Weights of a small transformer language model: 8 heads of 32 (1 for keys and values), RMSNorm before each block.
Each number is 128 + 32 x the weight over its row's rms, rounded and kept within 0 to 255. Layers, rows and columns count from 0. The size above them is the row's rms in percent of the matrix's.

# layer 5 MLP gate, 704x256, rms 0.0639, rows 656-672, columns 128-191
size [107  99  96 104 110 101  95  88  99 104  97 101 105 107 102 111 103]
[[ 99 131 165 140 184  90 122  74  72 105 165  85 127 154 152 168 112  93 130 170 125 121 132 117 117  89 106 111 190 178 123 119 157 139  58 117 167 152 121 112 132 102 151 103 163 103 101  86 146 161  86 124  87 180 165 101 142 118 100 177 105 134 103 166]
 [145  81 197 125 120 170 155  93 178 119 107 143 129  98 112 103 169 147 162 185 100 139 157  77 150 196  98  79 130 125 106 123 139 130 122 147  73 107 167 106  61 137 101 108 118 107  89 166 149 138 120  85 148 199 152 124 132  77 141  97 154 144 139 128]
 [109 121 125 129 145 146 134 157 142 182 203 139 146  71  78 194  76 123 151 158 101 127 122 111  85 203 144 126 179 116 143  76 150 137  79 112 109 179 131 114 100 114 151 148  65 179  89 153  89 114 165 139 159 157 125 131  93 124 163 176 135  96 111 125]
 [110 107  85  82 103 111 143  87 114 172 155 139 107 125 126 152 108 128 125 125 129  77 145 152 137 156 116 100 153 126 107 144 100  83 137  63  97 165 140 184 141 115 155 114 136 172 127 155  87 174 138  89 116 151  88 126 149 102 159 108 156 168 138 136]
 [107 160  56 171 139 195 132  87 191 194 147 152 131 105 148 111 149  99 106 115  49 106 138 115 117 124 104  57 126 131 139 106 154  92 178 145 133  85 168 135  75  82 147  86 133  81 117 148 127  99 102 120 100 161 150 132  74 171 148 128 138  88  81 101]
 [156 144 170 154 165 139  97  87 117 118  93 163 127  92  97 135 137 121  63 124 114 145 104 131 146  76 121 122 166 117  67 143 170 155  74 107 135 103 159 121 113 142 166 133 175 185  94 100 156 130 140  89 129 103 114 165 102 137 165 171 162 110 133 134]
 [130 150  71 170 145 128  93 112  75  51  95 110 107  99 149 147 169 138 132 112 120 130 149 159 139 105 122 168 127 100 166 146 112 116 149 125 197 190 181 139 160  99 140 155 153  81 165 102 122 110  83 128 129 123  74 104 132 150 133 100 115  88 148  96]
 [142 119  83 122 136 182 184  87 153 122  78 118 145 105 146 185 131  90  93 131  95 134 180 163 113 153 141 149  83 144 165 131 157  98 161 114 118 109  82 136 129  93 100 110  33 207 134 185 179 179  93 133  98  90 119 176 123 140  79 124  90 137 105 141]
 [144  87  82 190 136 130 156 122 163  88 123 157  99 130 125 108 148 153  90 185 116 149 149 158 106 111 188 133  81 120 212 102 149  86 124 139 108 124 174 149 128 164 116 118 174 163 180 161 160 158  73 156 183 151 107 135 104 124 178 121  89 134 146 131]
 [151 159  95 116  88 151 147 102 108  77 110  95 108 188 131 142  83  58 115 127 133  95 130 157 150 149 140 100  87 124  99  98 170 138 135 175 112 127 156 129  82 125 188 147 126 152 146  99 152 172 128  98 118 103  72 163 114  95 143 109 142 111 142 111]
 [139 126 180 132  63 147 210 110 194 114 105 158 150 169 106 115 121 130 125 124 103 137 129 134 185 141 112 130 173  88  87  83 144 120 105 128  94 124 193 124  76 128 120  97 141 180 130 136 119 161 123 135 115 192 177  80 138 104 140 109 172 136 145 145]
 [231 166 115 124 159 125 171 135 176 166 137 141 143 108  93 148 162  97 115 167  92 228 148 142 171 115 164 147  85 130 144 148  92 110 116 134 120  77  91 122 188 138 174 137 102 139  92 153  84 102 112 108 115 118 124 140 103 202  85 124  75 151 108 163]
 [135  95 114 112 151 163 128  61 142  87  42 101 164 133 110 121 172 126 145  88 131 139 149 160 107 129 114 129 186 117 140 109 154 100 142 141 146 167 126 184  54  83 132 145  95  81  73 171 118 153 196 133 133 172 115 120 164 107  82 125 166 104 105 148]
 [121 125 208 119 125 119 125 151 126 166  84 159  85 191 142 138 132 178 173 131 175 105 149 122  80 152 114 166 115 160 153 133 175 148  90 152 222 171 138  71  71 171  66  48 132  79 118 130 165  72  82 144  54 165 102  82 103  98 104 121 103 155 192 111]
 [202  75  95 162 102 166  71 177 134 171 157 111 140 155 171 125 165 106 173 127 113 129 114 100 131 128 167 118 165 119 103 119 136 108 121 141 120 116  99 136  84 133 127 129 141 125  67 101  80  72 137 113  73 138 128 105  87 105 104  93 123 123 120 130]
 [169  90 126 155  87  62 212 130 170 126 188 102  97 130 132  80 163 112 172 151 135 126  99  70 133 121 135 136 175 126 126 137 147  69 146  65 119  88 130 108 115 151 150 109 211 150  65 174 173 158 117  83 136 142  78 175 105  79 106 132 132 137 116 137]
 [112 132 137 176 148 144 157 194  81 154 127 150 110 103 166  99 124 146 137 122 119 155 152 142 139 120 138 107 137  98 137 128 202 138 129 143  80 137 120 141 102 102 164 141 120 129 160 147  93 126 179 196 205 116 160 153 119 115 163  60 146 143  70 128]]
# layer 5 MLP up, 704x256, rms 0.0604, rows 656-671, columns 128-191
size [110 102  99 100 100  96  98  89 100 108 100 100  97 107 108 108]
[[146 141 127 154  88 154 169 133 143 136 177 153  94 102 118  94 119 155 136 141 143 155 126 160 114 137  87 105 125  93 127 111 127 123 153 179 101 101 166 120 159 160 126 145  28  88 125 111 151 116 168  87 147 122  28 130 127 163 112  85  63  91 129 107]
 [109 132 120 146 133  81 122 116 129 123 103 136 106 140 132 165 175  75 151  96 153 150  97 125  77 116 104 148 132  56 130 135 134 141 112 105 150  75 106 109  97 133 167 136  97 119 176  67 160 118 138 126 136  91 184 120  87 123 142 107 170 126 121 122]
 [ 87 103 176 152  70 147 136 133 139 177 114 128 138 147 184 109 101  92 137 236  93 203 162 139 132 164 106 116 135 211 153 123 136 145 162 121 132 122 105  88  76  46 133 150 135 165 141  57 133 144 184 135 113 107 125 132 142 127 133 191 131  95 116 136]
 [116 157 121 102 123 112  99 129 136 117 101 155 123 124 133 157 165 191 161 128 180 130 114 164 194 138 161  67  77 166 114  84  90 139 168 145  98  99 143 167  98 140 136 124 181 161 157  97 102 138 131 121 164 135  74  87 140 171 125 144 118 176 131 153]
 [121 118 142 117 112 111 129 208  99 133 122 125 138 142 148 128 112 148 129  99 145 147 116  91 183 151 153 191 164  95 120 124 104 128 113 137 121 132  71  64 138 117 116 110 123 109 105 139  74 104 100 170 134 136 112 117 163 156  91 130 105 130 115 112]
 [123 179 156 171 158 138  91 107 128  80 102 142  31  88  46 146 130 162 118  96 163 168 100 163 149  84 129 136 147 147 128 146 104 121 154  84 148 175 105 125 130 140 143 162 192 150 172 117 197 157 121 108  82  16 138 153 165 142 132 150 121 145 172 112]
 [144  84 111 111 123 159  66 124 124  80  84 193 145 174 128 132  91 168 132 123 166 127 192 178 147 126 152 171  99 163  89 150 125 163  81 128 113 184 127 156 148 148 117 165 105  93 152 102  85 110 101 161 131 135  87 119 149  98 152  76 137 143 139 121]
 [160 124 120 130  57 152 138 110 135 125 129 139  79 143 125 201 104  81 102  94  82 182 179 146 121 112 145 154  81 155 141 121 119 128 143 142 137 159  84 131 113 138  88 125  62 168 137 144 190 175 136 131 110  93 132 178 115 183  99 140  54 113 123 147]
 [129 147 139 145 161 108 147 201  81 149 115 128 171  82 117 144 102  75 123 166  65 132  64  86 130 136 108 123 185 175 132  81 156 122 107 154 106 127 125 106  89  77 144 130 148  59 126 139  69 154 116  80  89 143  98 156  92 121  95  98 153 123  92 182]
 [ 76 157 116 144  76  94 125 121 107 108 119  95  65 129 100  90 164 118 171  88 219 112 155 152 118 134 172 107 105 147 145 166 128 149 135 153  92 160 144 121 120 183 150 173 134 106 122 131 139 139  65 121 130 109  85 100 165  84 138 107 131 138 144  85]
 [106 111 114 168  88 138 143 135 175  81 115 113 101 177 129 147 163 131 153 114  78 122 133 138 148 121 140  81 120 133 115 154  98  74 148 103 116 135 161 203  64  98 134 141 118 147 134 125 113 143 148 122 122 136  88 154 142  78 105 126 108  95 139  30]
 [170 117 159 106 150  80 136 148 103 155 143 116 178 122  97 154 144 151  96 165 122 144 159 151 134  98 102 126 113 146 168  62 109 156 124 134 141 136  93  87 204 123 179 126 103 149 121 163 105 112 154  83 159 119  89 111  83 106 131 130  66 182 127  90]
 [136 127 133 175 149 159 107  78  95 161 105 109 117 124 166  49 207 116  96  95 102 116  79 149 139 109  71 152 131 134  93 142 125 155 111 100 121 181  81 101 137 152  71 134 117 110 165 121  94  80 146  93 132  93 151 184  90 113 210 100 174 184  72 131]
 [100 117 142 158 116 114 120 121  99 120 215  97 129  67 133 134 118  69 135  90 131  98  88  85 139 154  77  99 148 125 190 110  94 106 120  63 113  99 149 182 205 122 152 225 112 195 144 104  98 168 163  95 142  73  91 168 157  90 145 167 158 130  22 131]
 [142 151 171 104  81 113  87 189 115 101 171 116 113 140 100 158 124 112  92 194 107 169  90  80 160 163 155 154 136  81 119 109 124  91 188 122  88 189  94 102 102 101 119 166 127 148 142  87 109 143 118 118 110 118 115 147 105  96  94 148 148 110 157 107]
 [149  59 130  90  99  93 149  30 142 126 158  92 166 136 153 136 139 120 119 102 115  87 129  93 155 143  89 167 174  95  81 110 115  78 144 141 129 145 142 149 136 120  69 118 161 177 100  90 140 128 140 114 117 185 161  78 132  98 128 120 142 138 122  97]]
# layer 5 MLP down (transposed), 704x256, rms 0.0583, rows 656-671, columns 128-191
size [101 102 100 106 100  94  97  90 101 107 106 100 100  95 109 108]
[[113 106 168 137 158 155 149 142 135 104 176 150 117 189 205 137 143  74  99 116 124 133 137 114 192 150 163 114 138 124 170 122  80 168  65 145 156 113  80 120 105 109  84 141 155  85 159 104 138 167 142  79  88  82 172  74 116  93 137 117 180 104 131 159]
 [138 151 153 126 121 122 180  72 175  95  88 101 129 121 110 103 124 127 154 124  64  92 147 103 143 117  72 124 138 102 129 142  94  84 156 175 184 110 114 191  98 131 118 116 152 138 156 128 128 102  76 127 162 119  94 142  96 133 181 153 125 162 119 127]
 [ 82  87 136 101 143  94 192 166 157 207 169 165 159  72 142 125  94  81 144 126 118 115 123 143 108 138 118  54 156 139  93 123  88 141 124 104  93 161  73 164  84 146 132 143 114 166 106 127 144 123 103  67 126 146 181 106 115 195 141 103  92 113 118  98]
 [106  74 171 125 107 147  99 164 116 136 127 143 121 139  89 136 135  66 113 177 170 154 112 151 193 158  77 119 140  70 157  47  76  73 144 144  94 153 127  89 128  68  92  99 158 136 185 106 129 144 175  95 117 151 146 165  88 130 150 130  94 128 157 173]
 [155 173 121 122  85 133 143 113  88 108 116 141  81 147  88 122 103 115 117 104 180 126 123 116 117 126 123 132 102 134 166 174 150 160 177 124 119 132  83  91 152  96 110 113 128 143  79 116 164 161 126 145  97 150 123 131 158 165 109 130  89  98 147 100]
 [ 62 132  81 117 101 132 173 144 161 111 181 116 100 173 118 108 168 138 163 140 107 160 149  96 127  88 128  88 104 125 191  95  34 171 180 139 121 121  92  84 108 171  89  96 144 105 154 146 166 133 108 195  80 156 172  46 123 124  70 132 107 147 115  95]
 [ 99  87 127 121 138 130 156 113 184 211 173 167  83 183 165 163  71 137 130 142 112 142 194 106  85 155  96  97 168 131 106 115 158 153 186 129 121 134  52 170  95 144 193 123 136 123 149 140 105 123 139 148 141 143 156 140  95 113  67 169 163 131 130 149]
 [142 109 130 119  85 114 144 109 134 126 131 130 112  89 157 120 126 125  93 130 155 158 132 134  90 139 101 149  81 149 140 119 125  86 145 202 147 168  86 116 147 127 116 153 169 158  98 113 183 126 118 136 104  51 108 143 140 153 114 140 110 175 130 114]
 [103 118 100 167 146 108 138 153 152  68 145 148 152 173 124  79 176  98  93 189 172 182 122 143  97 105 140 126  76 121 183 164  88 125 112 143 109  97 178 194 134 135 179  83 153 170 163 130  89 154  49 192 136 130 101 163  87 125 111 125 102 105 128 138]
 [126  87 123 167 147 132 136 136 138 134 135 163 168  54 127 115 156 143 144 101 111 155 134 102 122 110 118 167 158 159 135 150 127 129 130  98 154 111 100  98 126 164 101 100 123 106 111 146  87  73 115 131 176 193 165  69 124 157 128 139 103 138 116 170]
 [ 67  54 181  97  92 104 168 192  81 153 133 135 121 100 107 103  89 186 125 144 113 110  43 109 172 125 141  91 139 142 151 131 113 176 141 135 110 134 116 103 121 103 111 116 150 154 111 131  92 123 204 144 135 161 124 133 148 124  68 139  94 113  94 141]
 [158 151 139 172 193 171 129  91 130 152 187 154 127 171 117 173 148 115  84 142 134 125 151 166 120 139 129  82 136 151 182 113 125 114  89 114  91 141 144 115 208  98 125 122  92  91 136 157 123 103 127 138 101 115 131 121 122  97 144 136 134  97 140 120]
 [130 109 203 133  72 156 157 117 138 109  76 150 124 175 109 148 148  59 108 105 120 141 120  94 142 158 111 184 166  57 113  90 168 148  98  90 126 133 120 169 149 153 155 126 113 135  86  80 139 162  84 149 138 123  99 170 141 164 130 154 163 177 135  92]
 [144  84 150 103  89 170 127 153 160 152  78 167 206 145 137 116 138 150  86 137 117 100 123 150 128 113 172 104 100  98 120 130 106 138 152 176 129 167 179  86  73 115 130  58 131  84 128 150 133 149 136 164 143 168 181  69 128 133 132 131 108 118 207 118]
 [123 189 126 119 142  86 124 141 170 177 173 143  83 141 150  99 118 110  97  95 117 164  92 120 148  94  99 148 143 122 103 122  75  70  99 165 111 117  83 127 110 125 217 125 103 133 123  79 106 117 126  97 139  99  43 147 130 168 139  52 178 210 139 119]
 [117  62 130 143 128 105 172 172 165 175 174 122 177 130 125 140  96 103 129 156 101 132 122  84 163 140 125 168 105 152 164 123  87  61 126 138 194 142  95 175 152 155  98 157  89 148 143 103 158  91 130 107 112 166  80 132  95 128 114 135 117 109 132 120]]